Weights of a small transformer language model.
Size: 16 layers, width 256, 2 heads of 128 (1 for keys and values), vocabulary 2048, 20.9M parameters.
Training: a variant of Adam for these matrices, 667M tokens, 5046 steps.
Each number is 128 + 24 x the weight over its row's rms, rounded and kept within 0 to 255. Layers, rows and columns count from 0. Numbers have three digits each. The size before them is the row's rms in percent of the matrix's.

# layer 7 MLP up, 896x256, rms 0.0579, rows 562-767, columns 160-191
104:134112144149118158123100159075168112145094140121110111138151150122121170146157102165125154113173
094:085127157128117126122115115130110123165155155124098129124116160112143158145152141104124105153113
112:144121133118103074142163118105095133154161130147100132100119134128143096123147095133151106122092
102:149091134078108152141144123143147162118134182087124130081099106132121107130143136108108151121128
100:127137127182104128152155133102185134124123096128114117116157129163112110129128160110143119147141
103:115111119137100108102139145154161142138113108126161098128156131163140100183101102119090150111127
097:134142118103129139131099133161132109204126137139157141130156077127136171146121124102096110074128
095:123134077147185092093171135131110117122164152093135109133083067113158132133126128129086134117137
098:131143114182133108093104120129179121156135105116135135115172120118145114149120133081147132115140
096:093120134105110128120139125137139120136151099140095141090098091138129094128088124117115129144084
099:100078128118137110102106144109111137132112121148117105185153135144157181130167096192078153118149
113:072110181109121097151136100158143116125092105127122152120119140140154126147130090120119177115079
096:137147139116091143111136172124155124103104145139184097119105156165149119205093128168093176098112
102:135134171103138108134097086085128144145118117125131132100103173103142151151179111131121127112130
109:084172156151123091114165108160123112148103154119118145166101136130148152126158083115118141128131
097:098133160119145092127142133103151152131124110082127138158091080111140101155092137105156141132113
087:141150124141153129144147104130124122160144143148132097164125137124147120184144134113099172134139
091:089114154130080154155118110165115119137175110162101146143150105125162125195131137096114133120103
094:138138087140104153144143147077169130161122102127090146132150125140126145190137122109141150139119
102:101098126103090096129124125167141149159154154113109167124132144134124093128143104126106117158119
100:085120157109116107148111130110126142158117119147095158106120142143145149143147144115107134074109
094:113105111119174078102123152167090111127116106122121085106134163150129174173151133083121153072113
107:143130124168141117128127142156144171096151099113132111122137117141129129158151100144149179139173
105:134123162142141105121115119100110142128123139144162163115128160158150138145133115153157115145136
098:084122107157117134098127099071176115125132149119144091137128087103116161111183094124102112152118
094:075112123132160100094181142125118127136148145138117106140111105171122119121132113123094098103106
100:097123136120074165104090125105140153128179159137127151164153099105131100133099139127128196144111
088:105154112135131127135123125142115112142152101132159114095100125098101127170147099131089151155139
104:137107151163126128104167125156124103127142139112152128121147129146139173127169160142092148142113
108:103112107169113107129109125134196125137119130129120149102125130185091111156134161143166121148148
106:130089140069110121120136115113096134172148122103087145170111155086132120131060145115132118110110
092:128126132177187166118124134125148088143130184160119106110133130137140093134146082117109140105129
102:139141105128117098143149077099150116139148140076149139128087166158161115146161148136172120140081
113:057102124091141118127102072104141136131119152146100129137126090159114088116126096146141144111117
093:115145123171142133134116115143143119151148138136140128134098175108146148109122139136069161134125
112:106143120118168102110139119127147140162139149154155137159066151145142138166190145161119105087130
096:084102099159114115112140161135164122086152154124101134128110112151106106146142120093141109111089
104:113154144166090100101141118130129191142157102110147130128118165146144141109155125100149119152154
102:109125141130132118123125120157169114103155100125124132135097108173146092137178128117147127174141
098:147112109114098136121154100137109132151121085133169131165126174142107161118170173132158155068139
091:156074163101138144145108130102110132141143128105164152154115153081117155135165140139122144169130
102:149147133146160158166120134110111129117124132108099149115097132106083109101169130157127136137135
097:115110110121073100137111081105193105116131121131132106135105120120129113147160139128115137083072
094:125083146157107103119123114154146146176136187123117121110114101127100067145149137172128151118137
098:149087160137123144100146143130132136096116117079119140167138152158143154160122125138142138133132
110:123141117129138095137108141060134116130116145109100113099130146154142168121117102105143144117142
100:135121149085086138076136101126162141164126149118152154125134135152164136153124112134095110142133
094:161141111135147100130107148139140152107109165140152126125105081149120110183109149121169153147128
110:156121123143085158098159104139156112104115172139178097157090118095104120121133099091122141124127
093:101093145135078158152135153145132141127146151166105152144128096166164121119159155117171150143138
100:127122140153134146150112122150114118137137100157115102138110157148141105124117088123166154119133
095:117082107096101122157179124160094088136121097072112124129133102139123130124115159094146166109096
101:145154134140132116117098125138142108164178156099129112114177145166129153147148142086121106157096
108:143124095144160083143140120117123165112090174096098135103129180131140156166126118131150120119174
105:155141149115113108112158101130156112151120131137143126165112101108111129141113148118150099157104
104:131109113148140145124128086130161124161132138144065095117132144131157135171132100172123165081138
089:140094117129151135138134091128138183143169118162130139122118131096156115133167133150098127120114
098:124146140135141149134156080158140177109100128152116125107117128126155149123148108131162131140136
099:099132104143118072132090126126166124135125138082132124168141166147110114093122082100080183141128
102:109115119113179089128140138155141126136169151118141146149087134159140165108123099150105167127125
094:127150150188100100097102145174110092183158093117146133153103159115152134110130071113143143145105
106:156085149128141162098127097177126143122109152137105116119128147137150098120154132132154167111143
098:115119141120091150107155104087122051135150136129148123125135152152152101140116114129155136168171
101:093138145147123126093167122083126124130115182129124173136132155149127109145159094089120129135132
109:124108147131120160054133131123143117165077124123147126133115138130127110134119104113127129091123
088:103137149140191115109141124099139106147130084140180144099133140097133118134164117104157103121140
101:138097128108152116143185176141161106098101108134127148142115100156129099159150135122159171124167
099:112099093140113117194128146118135156163103121139135120118124088121106109142144078123152154151132
099:149131105137143149147137100160125128127149133153091159127130150142156130126151178107154178068143
100:167132179159099120141144085151118122121106128094103127140082124089154102132119116115163128116119
095:161137091142133101137178165118140151140130135101146174085146112117096162147115158116099171130149
105:104141134095157160145138134142117131152161132126099104170073162176118172122142140133089101156120
093:179164087165157133093102145097155130093166152142153155110107106146131181111146090154149163107128
096:095153139124177138090083142092126102163138156128115138120151127161147127094149107134107119123102
102:108088132140142144127138083145137118130127106091151137166088120105172156169116186122143135112105
103:109094118136159158121153110134094120114112125090101136120127096117092071134159153095144136104132
095:125121144120112136090156106103108112094159154125125117118135133111129128149145146111168133111086
100:123112118125152094169142125109134140148117108111156120138136144146156137146113104133117106131109
089:148107130158113120128107143145132115155128150095174153087109137098127140175134105144070093098137
099:097117153124123091088110097091150144144168120124125145141148135115133151127112119140108152152137
092:147164112097144133105098136093139149178117141120118135119128104124114098124163146137133164164128
104:138106127159132174125149147137164107156166127086095128105093092099184104142127166150120123067108
088:113124170128121133128125140117122122101135128108161143097171143109152138115131110131134113071131
095:136127121138134147129131134134169144103161118134113124144139156145115129115111099120133129092125
101:151130133099116144153165126115095139151124165062136132146146128120119107135105173117148126134139
103:101143110134121118106149110127118137183171147113125112152112136123133148152178112138094135164139
097:169153151104117140133170128140118166117156147133132137156121116104127138149092125145143086152129
102:146128110122134102120086120148126161134130143112136143146155100167083072190135114119082146152131
100:114081111100159139164085084175157157139147128155145106168146121143141146126145130134158126125130
103:092141157112126101117101110165143097168117143139158129156144111117116147155089129130135154102103
105:115094115139169149092117136120141122131146128108104098087117137148150128152161093094091171159094
103:122079155138105159111128129108113137106112123128155129114098106158113152142159125113129134115126
092:130123096118129111160127135148151158129133134093115189139103096118124114135110095138113144080139
095:136170112135139114103161133144134123149170127131122134149115076114103157162152129131082167105133
093:132159116120133102123134104098131096136080175136143172179151162102111124174139125140156185139152
111:156122115081102127109123105102116171151163198152133161147111141118126091120094135121126113144093
091:094127122135165103166118140147147085150153136104117125134102123146103103123144120151145174108122
101:137146101121138129145110121137152172147096119103165093142119144108117144097149143138105090121128
094:153159106156156113117135120176150136118119137081116118125070113120128110157172144153167149113160
103:164089143097165116139152164137158148167121154130153105121107065132071128148140102133090121105129
093:122112136123096174119096097120116148137149136106132118145096155119148150161162183121162090075089
100:098084104141112141121104146109155143118106138109141131181138135175141166171113091134099102126109
108:123121096115143102134151155172114139142138094075133105170124180182117151126113126136108137137102
092:113148129113136148119108123087150105140119132141163139124154164177147119202184080178075164131111
118:114128083133138072115126116128156134144116133097148146145098101207073107110128080142146122131107
102:130112154134119135148164115125153143147142145112136113085123137118123121142127158102123130128099
104:152138127084159123123120083144110169137168139092135152095151137113147142118119115097122169143132
102:143119169105104102134154107129099113140153133093080087146111111152107113176113150179118139118116
087:113103108136091132124131149155142140087170105115121102095189156128137132120126131142126090087144
092:152113120132136118093112151110134171125148161141135107105131166177107113125148105180147143158184
107:141106105100129143163128109141177116126124117126148104108149130161133132127144117106104122135114
102:128147089169115134151095089169128094112118138127106094134105156113107106143123119134152084118074
102:130131116114146111164113076091166132110077152128090110097117103117100138125139149144136164151097
098:143133160111145111102101111112164114128143128117089130143146149111116136127155082174121131149119
102:112092127134092145109122159142114119127095099118095157150117103113181118138137115139101133118120
108:092141129155092129127140127129140168158115148128172112099114111130136131118168149155130123117155
103:095152109114129085157109118171164137104119176114124101151128117138103086124130109114147154118145
105:127084112130167140168121127130126150100130108108101160148144110166144086144113154139129170156092
098:112149102134135156139151135154167124147127098122088130111112115131106156152079142142125163077131
102:144113169125135140111158102124126141137136097105139168136118118146132152147114154139139174173140
096:144138113103146120157109125114144089102160128123168098090126118115143119139150165151129135106101
099:123141156154123175107141131098116143137144135103144071129109087122183174146146104152137108126171
099:078121109121154116155118106132134114192130123164096150098129085095154101156151131182124124116135
101:135083124109096095100143107135103122117120112102149108067146112111168162124130103133133154135167
098:153095105105096129155141147150154142147146090089086186160121117109174121106143140142156135097120
100:128102105112130116155123119150105138109117153114092111126151131139103068128150108099128158117154
094:148103131096149105126102109122122138137086125109155144146125132113148123124168076129134148128129
093:098129147154107118147135098133156119112158161106122132163117081137148107120137148154089151109159
107:130092110155116141113113109153147106138123178142099140175128122121146132122149166117116142130129
095:141103163191104146131101128106135102127170102082139151125111131127126127144159143122108134130113
105:134131122091149146134151114122120169126070097150102177148102117154156114148138154125072094168146
100:154111178111133122140120156096171102149137148096109112157136101161090144143155108153164133090118
106:111128127146119130111118132112115142128132142102153092132179138100105122150149146113116108118144
098:141094115112092144086144113155149142153105143152110097119134159145113111116088076161153137112160
096:128109147214140155152161096139101096119125122155125080165121118113161126095133096131139116119163
100:140166104136178138173141133118104137132087141120082129118151098101128161131162145083163104131168
096:116167163162114176111173145173119139130106127149110121101119133169080111150157099092131153158136
099:157138092141185103156145137086141108186159158106115133132083150163102119135132132132156097104189
100:145130076108119107109156080153115134130125126115105141127146159104134060152115136141076145086146
102:142121121108156133107133158138152128144167128079147129104133105192120086126099127123140112124157
106:157118125111123153085123077103153144144128167122138108156145124114152134132137133107131126140166
102:122141157146137103105147152091109123131125168115133123155131110130131151113135130115078109100176
101:121134114169116119093113086116137071125114136091126134097095163135139128148160123142174113113178
087:128160128066157102109129115111106136149140110065090171114128126092108146121159154120084143105119
105:135137135121128101127156134063112110140179137099172082116146113156143179154100162120118094143136
098:117130166127106116091131120114150145115159153122073137132141133144111118148073113098121122127085
104:115159079167143113100129120168192121136119116083153100122159114158151121091150155108105136119160
106:106133104118105096110140084132129134141123177140123118154097123145116135129169114077131147136170
085:128135117159143155126120079141107152145175141149105132133111159113148114115176103160119107122124
092:148125109104153157129120127120103123099138152131113157108163173151105145150102161088125156119126
105:126150133104086106143124102105108141113111157076119106127147075147102171131130130152138171131082
100:136085103114143104169152155117148088123151145124096139110163081125162163127104136168152196113116
106:121101081090134104159139110154114158120151112127148066103169117138131125153106130108131153134079
109:119113104153150115131153150102159119136100159108103086100102152139132147079138086168112132179129
092:139140191107110132149145164132124126126117128142118154130125157165088089159116136120129144091172
108:123126100122166155155153119094130134113116143135146147121120113093174110125108119122131137141146
107:112142132145150102123152100102167135155105147103093143123129091147124128127134108157089132150094
108:143155130160075168156141117145145147133121136142073132164118114157122132144117137146118114084104
108:139131182156113153160149120175119168117117166140108126100066164134145149141119097152139119099126
092:128082101133140114125102125113161138080126112136152106163144099119174161143111129112118176125104
094:105121155121142114161154113124126141144069111102126114102085120118111126141111102125124177174099
098:130119125148121118120137102093125085121169174130123096110126119117098155132127136130110089097148
111:140144119142129172107148140133117100105091171096104112116133156116171100146125161113152156099134
101:094150128144151100117137096119147127137145181120168162167100161132143141113168147110113125140148
099:148118136137104102167140116113172111126116139174131120165164142106132101145131115167134145105138
095:105105081156140119135096109107181152188141133107077160156164135100170100140146159143155141089101
097:155137105131135127097151093130134107133148124104162117148142123157119135171145100164119171132138
110:041127121099164100118120137129136143159104164141146111133139088137142124158156113148092165112133
103:116125136151137081113098119153143172129090117085109147113084102140126159150128073107136129139130
090:131138159136104137094158140121132172165133182134162140157177119165126098099136158104139163139132
102:127120105142135076145140146100159093117118133123108109123145080150126179115113173138131168073135
095:145139135087136167142142097117135131148120135117131108167149163140107109119147117068150139135117
094:138115064118108113135149075123108148122133152104156159140152145080103130148146125155130141128168
101:104161111155103156088136135154146155166160141119131135146125113092131125145144139108103142095084
094:127141136129150134145110134139096090147157115148119137114114121103146139125124166124082128114125
085:134114178104145123145169126121177164137133153120141134152148143107158159169116124115122130157096
095:126148117130123103164144141160157139097143090088129134163097169111140104111126123090122124128153
101:152123114121164052170159128134132139137115127139095101159146148159159126152128142108179122116101
099:108134105174124186112111113116211140125178157163106102164112178097114121178137107109159117114098
106:158126123147126134148105119100166103108118155105139151174144146157169115153101149121102170151120
092:123093139151124108163113099131123142112109142132121096100108144142119128118181060093157098104129
101:122134113136122131152107117134123116143104114133149093110138161115118090162130105105104118152111
104:086080085120161124106112140093130160092112100134161130134163106138103142109125135155102131116124
097:113104139089148128150156119149151147132146130148109151143151112116114090122128147094115156151131
105:121094095136127135158105119123128114130149145155157110157102162133161103107159148096103165087094
099:141114144114084129078107101153124114125149135142153096175109099165125132112155127102110129107112
100:129169142136148161089158114173134122103106125127130159136153138106138113134190129135155108115171
093:152128118124127131121134152181126122129119169130089126138088104110165117170121115176100133098099
097:113127102112131138114148139129133130125142132105110142160126118172147129179162102106135108148107
097:102126110114127145106145102138148098145140133080158128192143169138152124129121105124144135150098
106:147104134113111092075104150138135107140162152110128144149086159125137164153120097113059079156120
108:072123103160107095087177126109173129136136179107124136106111134139143116125128101154081108103132
093:129115131153121117144099079148115113136113175142174147150081180158132127091152095146119172090148
095:132145110145129127095157101151175160178109126103105137164133130139112140122104082154112106080135
101:145095106143145180157121109120162084113147134132146101144165136132150109141158093135139085095115
100:105128103142127125076163134128135130131124141110154140100120120156123183125124104139163145141179
106:131125173132157149097151096094115132136120149118134123161120147123143116154101107099161133134138
111:103144144109136140108141133137156110090157109120154135169088119132162139126139121142108148123124
097:111134173128141122167143077071112131146148133087115117123138138133119168139129118134098193101159
096:122125094137121081176121135150120119145102126148078157110106127154135124109110151130122093127142
101:119105134184166157097125112115162128134113131135079134144133132161133120087161110171153161115170
098:108126141153157144129146145108129144147149135109157133134114073159160145143102110142130155140108
107:132078112154098126099117148166171143131108152126140136169109121151117121089139129105133094104143
103:120130169129103128113121124120133127168147129141133109159181140171125075124148101089104120132116
099:143101131144133085082103109105172118157132155113121162162132124125145091134111122140129122129131
101:136133127105110114114125122130146095130135130156160108173148154103131126107143094102137135104104
# layer 7 MLP down (transposed), 896x256, rms 0.0408, rows 562-766, columns 160-191
101:104141124141121171144147109088155133179120123117101111073150116144106072126140116199113173105129
090:134126101133132089105131089113104117162117159059103191144157134099128146133090160119140133173094
110:137124122135092093144099131133127140075111106178139100111150137148120083106097134167109129138070
103:156108110132117157160141144164151154125152136124083087150118087105150115146127133076100132137108
103:144117136128095094096103125114110085116128083148155099149161142123095099126144107100126125121132
099:122101119096131126111106142129132093153101132125123113124106123161120145121127085127127120135098
103:103122108084085095116123143147162148159120090095107129144174104125127124152117130121091190144095
099:085140126139153131141137088142141138113133141141149105108077107131159132165124131153099127129148
100:090118158176088098111103136089116115116108120129149108082115133093149184104156092113145115156124
093:125115133133133104116134106106138093136123076158094108094121136165104129093102135114153118176118
099:114099105142109095152132142165163133112133148141073119116147151122159117134130136109146108119138
113:109143118181119104157147107107102136097119066127151106135109114146163133128134132105135122139114
095:096105109139146095153133121131131134165107155091112128062153110100096143153120134133101143130123
101:169104123130127142083143102104147124183151151175128106154125104114115132113135132109123152119140
113:108116116080128120114128136136119117122093130113123105107171082109154126129158115107145148199108
095:090172111079105163177128126082166111123087127123154169115145106094189102113104133102095151159123
091:114150126121128127085166136088157111135118117138168115081120142146088119101133110112110123125121
094:134120103108121171172127139111135149146127155106125141135132123162155103180121105131130149127124
098:142130142119117169164119128089167103169123135120124102106150103127128128112147168138093134180135
099:107147146144119136173142146160181148117094131104144164068075121142101113136093160143137146147129
099:122150094151110148140099082111105105136131124123125128149119129141147108092126120170133129150144
101:113137109110141158117160166096161133146135124102150118154130127130153163137133153136114137150144
104:106113116141108146149116112121080128106089141147099098093155120135108091113084153119118163162112
105:095165076143099138156162117158100120165090111113131148143151127150125144131128144131100153125140
097:092144128122096142137130099145127116104089114116106143158130080132105125107109091124183075181106
097:112138169131075129123117115167090115136137099101119098125118131122124109104121160117157125118142
109:095146081118126148118109157114147133081114125143137072099151132111155140144118160163139155133115
091:126127145094112144128078111131152118149090140121122109149118118138116113133129127120114107139128
102:138161165128125134109114111137137123158132141108124124120114129126110118091171139142157136139082
112:112142098121121162161131116145133129117126099164095078095116169123106168112124126107158096113095
106:143145135078127144133142122127134135136123103130124090150121130126139097102113132147128156164073
094:107162147119151154147159136120109112130127151129151125137119109127138114107115153164127119131152
111:174146129152103109126099112109156085157156110098103155100111128078138171126132146138120137164112
112:118086112109155105125118144114153131107103132109135116105106111133153146114153152139141131144109
089:130114150124107103073116104104141174109065128131141142155152154145113141142140167092112107141106
112:136156106155109096153092133110117133138097162138149149148140152133142128178121108104128141128117
091:111141112172125149142140119128099116168089093130140085147133107123130130131131156102124115158149
107:111118152118120105148127111167171116153164103112162112099140147154133082145115144103143147119134
108:142140111105143138114116103146133108197097189147152077110144147186149155102135127105137113136115
097:122122153144106134121123134095157121177085121136127141138135119141067142099172167118125124163112
089:120157127112142150090093105117103154170135121110149124101118168096122157121125113142119166142085
094:167130172086115156127110092161155117147129115136105160133108094137140127158165137101134123116124
094:105125114140109101147108081067141133065121155139157140100129093120136128130161134117126138096134
096:185079119093133114171095140130105115112108117076104100118132118157125088131113149148146115160111
097:157123103151091098132116102137088097120116120134117136143133134177137141154104094113201102114101
109:136153123125134114080127158098122122127112115096104065113139137115167140110128119147138113177148
096:099162103107142103103096110135109125104153141090112112175147094126165135117066109158094138151164
094:160127154113117134127118117103133089160154077094120143115126107128084111122166169110142139143138
106:144117149114143085129115091079156123159072106130163133155136142142065077132124092143102097152148
093:094131098125134191174100091158140145128134149134094142094109099126157159158109132099126124127105
099:126120110120141134135144103180116144146105116118091105092100112139119086142121094141128145169163
093:138123103107087092088094106118104123141110089107118116125164106125158130083117129137080107154104
101:109099161138128129129137114146137120120111129163102119153088119121138096171140137106138107162117
111:149158101138125135180073103145150160158099112113141137119169124150167124162135161166137132165144
104:080099125148121102164128097104139133133103146106105118104147076151151061120065158167148132136089
099:112108053125113162134166139118144125156100123080125075093166123141131172129160117135126136167094
089:114093126159090109133096147094128153099143090144111125166128137087136117133147147136090128157093
093:111147114127084144129127089144126110118091118137143099145141083159166150124118139146123162096126
100:094105122085101126169127149135135091126099111128185150135135119129131099138132155142134175168140
102:127126119122131111156126158130135073141155136138177133169126090084144126112106110121156158113080
094:137114182116120110152099122077107143143128120142125126135101113145145124109137154123085184150166
105:116131098141098152156129128134129151119106132167098131119139071123133143128136150163142146117152
098:147118129132098132133100105106122149167125121153167111093125122149146085155114104095115137165069
101:136118096074101089124123193128098117109110151157137087135088118086130121166148089113089125144149
102:138107136137138102105151092120156166145115098082117126141127094159118104139152150116141144129094
090:106129114139085102164137140075124134161149118147119147114119131162125140161143130132103116163144
104:097120113128101148172110132119127119123129128104092109111172102089128119118136148116170142105133
101:140157139103134102176141152130104154114075149166169140101106150094154125100124081141130109143152
101:114143158143068139139096159148111087133100102118157104154135130112106091094092112108123145125167
103:134148145165098109137130101125119168124125128105167131124141174147145140081137122117115102161149
094:088133105141072141143155116110119137154141148150142148152131128111184137135127149130109103162152
109:140153136104126142164154128125114117108174083089135133128101076115139121139146115164114180202121
092:128149104113166134135122134094119140127106124102117146156192121119145110089120119067119147163130
092:127128165135094135173082133110159129066113130114110118140136099150165130156131140104132116105154
101:112195100126097152110126154122140144135085167172100130151116126102103131102107119143118109132103
105:133186131102143132124130134139104113136146130171140136113116172079083036117119097106190121132167
099:128169123162130121079173131148143082148169136129102095083139119143101141092150110106148129129082
103:146133135115121106140168170093110105136097108098107127084128164115081136146114128132102105147116
086:101171174123125135145107167114142109120135126094141131128148080130095104121104129104084106145135
101:104108136107075116131065135125099094165147108108115092156135114111112139136124125100104149111140
098:128123155096093132134119116141124139110121109113169124128164148108109080123126107151117137156107
101:154102185117138106146066153146186113105113110141133087148139090166170135152118167102122134141093
086:107137111125083149095134106134097124139139101105123147087182132127133121123101134139147146173136
100:133080162142117131170099137125079172158126078120145150127104126135112163139126106120138138097112
101:145174141137096133157134135107181144150147118133132134139113100114102151163106094105162153140121
098:163124165104179108120142107092142157142151098170148144148124107143144170125202132185126145147094
098:120113151116129153126130164157136131129117121127117069122150093136128121150123080141111151125117
102:153122098104069077131150140094126129123094102105143130083111123150091128150111107162113119111112
102:123139101145083114152108114112107099108108134139107127143161135131131108110099153119111068130145
102:092175170123176182153137138137145140139130123139136117150151088107138111161126127119108105140134
108:161087133122128162137110115135145139117111117127147105099135155110143119099117135082109136136135
101:178133156150099167161117127115141134089092107142113142145138134122165079130112145143120147131101
096:086123131141120105146106147118172166124132150118083123091125090135157110109114177152067108121154
097:111150163126164118154142123107145141158098136137184166138140094100144107149099188140127121100140
088:146113145134100095150124120098151125134078157117118137110167117127108126085108099141144146159148
112:159126126109085098098129139085109139160128154149152144136123098126102159087131133137128087148108
090:125108125108102139098131169157104116135144118160164108127139107128130123070117107145122119142105
097:121144141119136128189088109117152165125115159103102150089123173136112182125133136099139098145128
094:134106071121121170128138195144127098104133088173123120129138130165106125139125115152112132125115
107:095131097119129121086167122099109121129088123104088111092131097092129118127138126138140114132109
084:110131151185112100098120164110128118136131121121052125166129123147137132136103121144099154152124
094:133120077099125106100117150100114149127101112108114131135075139125113129121142131105134107174105
108:149114148090174147141104122173137127127141070091138097122143090137106114086124112145121107180143
093:096108103181126138165125135122140168142130130109126122112142076135080151120154156139094132127109
116:126168144080119146149115122174148135124140084148167125118154123174148135149122131145114157125071
092:134120131121107139112154126154168126150129141057119123146138139093089100096113126140093136128135
105:146132136088110130119126149128130119095117098147104101136144081127123100132159141141149111116122
105:127115142106117080119124130134129129141128147152127122128123094129132138175145111131132170144114
091:136105112088111103145114137152138119130112100125138134131181129163163098149135111097091160206111
088:117162106156086128141122154080140132116159150097111130093175123121138141086125101157099142157144
106:098122109139123152109123138152131144174140137121123114137139145126129112120114149105117107137148
106:119166136129114110121099126157133141142125095117128092122138131118122182133116175183136084158105
105:143122131110152115140135144088156139109160103158093123087138126144121100095146121143092113107154
100:094146117116119098133117106160160162117109177143163105143159106139163120114170121112161066100117
094:119120122122133141122148138134121090162147111131137134136085115151164117124121125149138094094114
109:138093127164105139139094124150096140171146140144139121112115154173106091065108151164118126143124
103:109119124129119112125108109137155112135099145120135130136170120125158138120146146112119172139101
100:141106145142122139110164139119178120121126106125176171107162119166106105107101141122151153189083
100:130172110142092114117082127107146126126128091131108110116118127160137131129093133126115156126078
100:137152128104127147101127139121170159149131096138112147145088154116095137077113131156135139143146
088:131112143131160152125117104146162147106109100146123097105101120114121103085164127147128169142107
096:131189098122111143075134089132151182129193101120109129121132110119131134122132148147097118131105
099:078108135145164116102124103115128124147123144124130119110123077130145098121123142114114114113168
102:117111131132062116134070090187126138160150107156141158123118124143126130112120146122104085138108
101:149122162111149091115125110084124136130121122152091108090134128139136103146138132138108089134133
100:100120111124108169161142124084108095087083144114131112131118129119143100121142121136172156129152
095:129124138183106098127123135116163125139084156135112147140168110138122161151133114135144109153144
095:117142072117106157100123121090155128170109155108135061157133105100111128113092175141107091123151
107:114117158114134126128104117160150113107129126123116143118120121141114113128118118136147149129089
085:119151120112116115138150114125156142139144144107092146117091105134122104112147136158116115135170
101:118081138120127116130106139118135119089095120195085159168132116152114136150113144142139113116139
105:119124126163127098149106106148156149153114116104152147151120157145107125111129110111142175105098
106:135164124115140121163122146145078128141101136126103102120113143134132159161121124117139121086137
101:160157135128129114138082153126115141125149129111125142124155139115104143146070112124124086174135
095:106082099110117153145088121123135121154110135083132132147108110118136106117152163126106154119103
098:112142113118117092137090118134138139139111102112093150120130065145153094121126149153111115150107
092:090134131181083127143096150100132134165159128175111110073155134149158149107087110145088127127120
098:094102142145112126187119124181174152140139132126132161100115125100118101127126133136111106132100
104:126138132120127097153116087111100180150097112190122165141124087133115123126086133145119153136156
105:154136101154113127192159205093143146127158119148147115089120144136126113138114144145116142173156
112:092096139153079124111118123106139117129141092119105133103120135104143146117096117161111136117101
100:131099139058133117084136128141175134162129120116114114131120113135165113088156123097104161116170
103:148085195126110134151117043153104139145155117093186142114109127106130110108208120130143146129125
088:134161157110131164104105123095132121125085116130091141127090111112154146120109149092140084173124
106:135087127127145092152168104134143090134119136115143110161133124169122123126137122127082090127120
100:152113127090136109151100112155136127113176116106141128120149107145128131143095135102098129124122
103:141112073144118130136083153111119122123109141131154153124126155144162151158142173130086140150139
102:125135109109119132164101129102142130116070081113167148116125154143088130174132099083107122150151
085:104136138137170159165109141131164159106122116117095127173118078125153125148131120132102129167134
091:093130114116100104131105092100129134129098128080112139099177115153128122132142148089106127156128
102:090129137176116120137114123116143135107118112146087150149170145082130127082142144114143138160141
103:144141124119093134155132144133149117151129095158091128120150103081112127156120162115103140186107
112:129154134050151109130143090133185105095080121140112121115107146121116088078107101143130114146134
108:136160153143146151131157173063102115107099112136080134094119113131143134174181123127099106150130
095:130116128138093155154130117135126131127121131122126145128170086130141101134118127149109113149117
107:078128114139112159107150078076133151160100151145127122139127148139137131145094111089107136139133
107:121107125138134128129154148132137087070159113123112112159137167137104144102154130140097122148178
109:078162168101115126144164126124149153105124130159101152113129162131160146091095135149135123146145
112:155139110128108102135120192105112103141115151149129105133151155147113143099134085121159118118124
091:119118114116123146105126170134114168125120122092117097140131134142135144171107146117095114124120
091:139141125088066126136109133111063118161140131105142143162151154135161110127078118132146130139133
098:067092152125097150131139132142120124127139089087147198151103143104128097167096097139101073144122
099:098149110099111135134087113115084135158108156124125099119167113109088126112120130096122108163160
102:096112117163121148154119144145173139161169150107131145141161140116158088112117124187097175146122
101:102120160127145112134136134082190117115086120106127108142173139120104141138137107126114139123129
098:135155116111143132122115132107119118132114159174106110133140084126139151125117139106130084118138
091:107103111125127084184114143127083124137145094116160115123115106095137127163138157089147117126118
111:122167134081155152140128101109175156107151116132084103109133135147159108137107133120192152176156
107:144144108081128048127104137108086136116125125144190173138108133118166114167141097132142152128120
087:123122128092124139163143152087124134102098056117096120106114109162105133122114148124118125142137
098:100145156084078114118093139142138105118089089137132137151168141134159120084113122125140143116093
098:113164128151069137140175130126123133169118127122133144096126128064111130125131099131077105104127
093:118109157150117131127075126104140136148157115126101135121133136151179136144107117111083136128154
106:100105130107143121174158107077124148155126121176113127138171171137149129151107106131166116137102
094:133107154088104116113140131117120099117120146113173125097130145118128134157121103135118143131136
090:122119143147096125113134120089174119147140108149126121124184131166149096165076162146131147150131
097:123110132161085146120095125132126150100085093170096118104135113121147147101145157128121111179150
102:151161116121109139110118116121101154137148090097109136112131123130147133120124136113098129093130
097:153129108125186124176121115142135122138136128074101131131161152144124125174113117169074147141101
101:154158145100127121147107132148132126140052119114149150115159135122150133132101129135104092122130
097:119136143143107167115157129093123172144133114103136157090116147138149143143162130125084157151130
102:116138139140090134135115094067097138115133160093120136139157100075143149138117119106091110112139
107:123145083172150101134136118133101145138144089125125125130156120137168110113132117120118147081127
100:105135103031130133119144119161128124114106148112119141117147112134085144099153121112136144096161
103:091115155118113180121098131130144130152101116169150110154112181089135083160122109124080105123099
101:082149125113102163159140105134102173139156095120167132147079118136143129105126100108138143137138
103:094142126128114160139131136123070081131112135141117112157151149137162125139139102118123140143102
087:113097116118124144175094163079139093108137120142143181113154130116146148116110125178118097135120
099:133122110119125144146092137141099119133108107131131083151164113163146093066131152148102094121119
096:118151155182124115117158092100156123109119156187100158134138136169130161112142130144134132157064
108:115123095091130112123148204112109139128122124103082115166127130108156106080180104131170095157131
094:126124102183126118093128124125150135073081130165107155105087142122128126148132105175114134146104
095:122138155143140115144128164123130138134108169108116118117139137123091124091147151136115150156162
103:096094149121100133155130092129142099117097158138133117131165098136088117114129134140118142132112
104:131139123124155154152082140070094101120101156139107096092152114139153092158136112144075090149106
097:104114151161179101109131122103142144137137148104162160160191123162128134112130129122138171117110
109:121130135112122118100055137128093131173093142128111097169107141097116104104080134082114172117186
110:128146142125088150139126138092163117158104144097126139104104118131173113139085099123114154110099
100:144152121117144109145145107163150148143079142124084109098129111159060086149108094117112130152115
097:133132144129081125155121174148166140148133112104145127126115111110119132127098092127111114116158
094:124124100093156158147149112156175133113125155120117131121120120099142112131132161153176111113150
100:129155115120164169111179141104135124141113086133174178153131086137118132126135136142130132120110
105:140093158129115131156116152148141130087112130101166129118131190183118090107099135096162137164123
103:123129144151132143093108089097104129120125100149090090152109146154181131162092090111115159065104
099:115090114120134079128151113137119120112138133119100131113113128118095097101102131135116074130130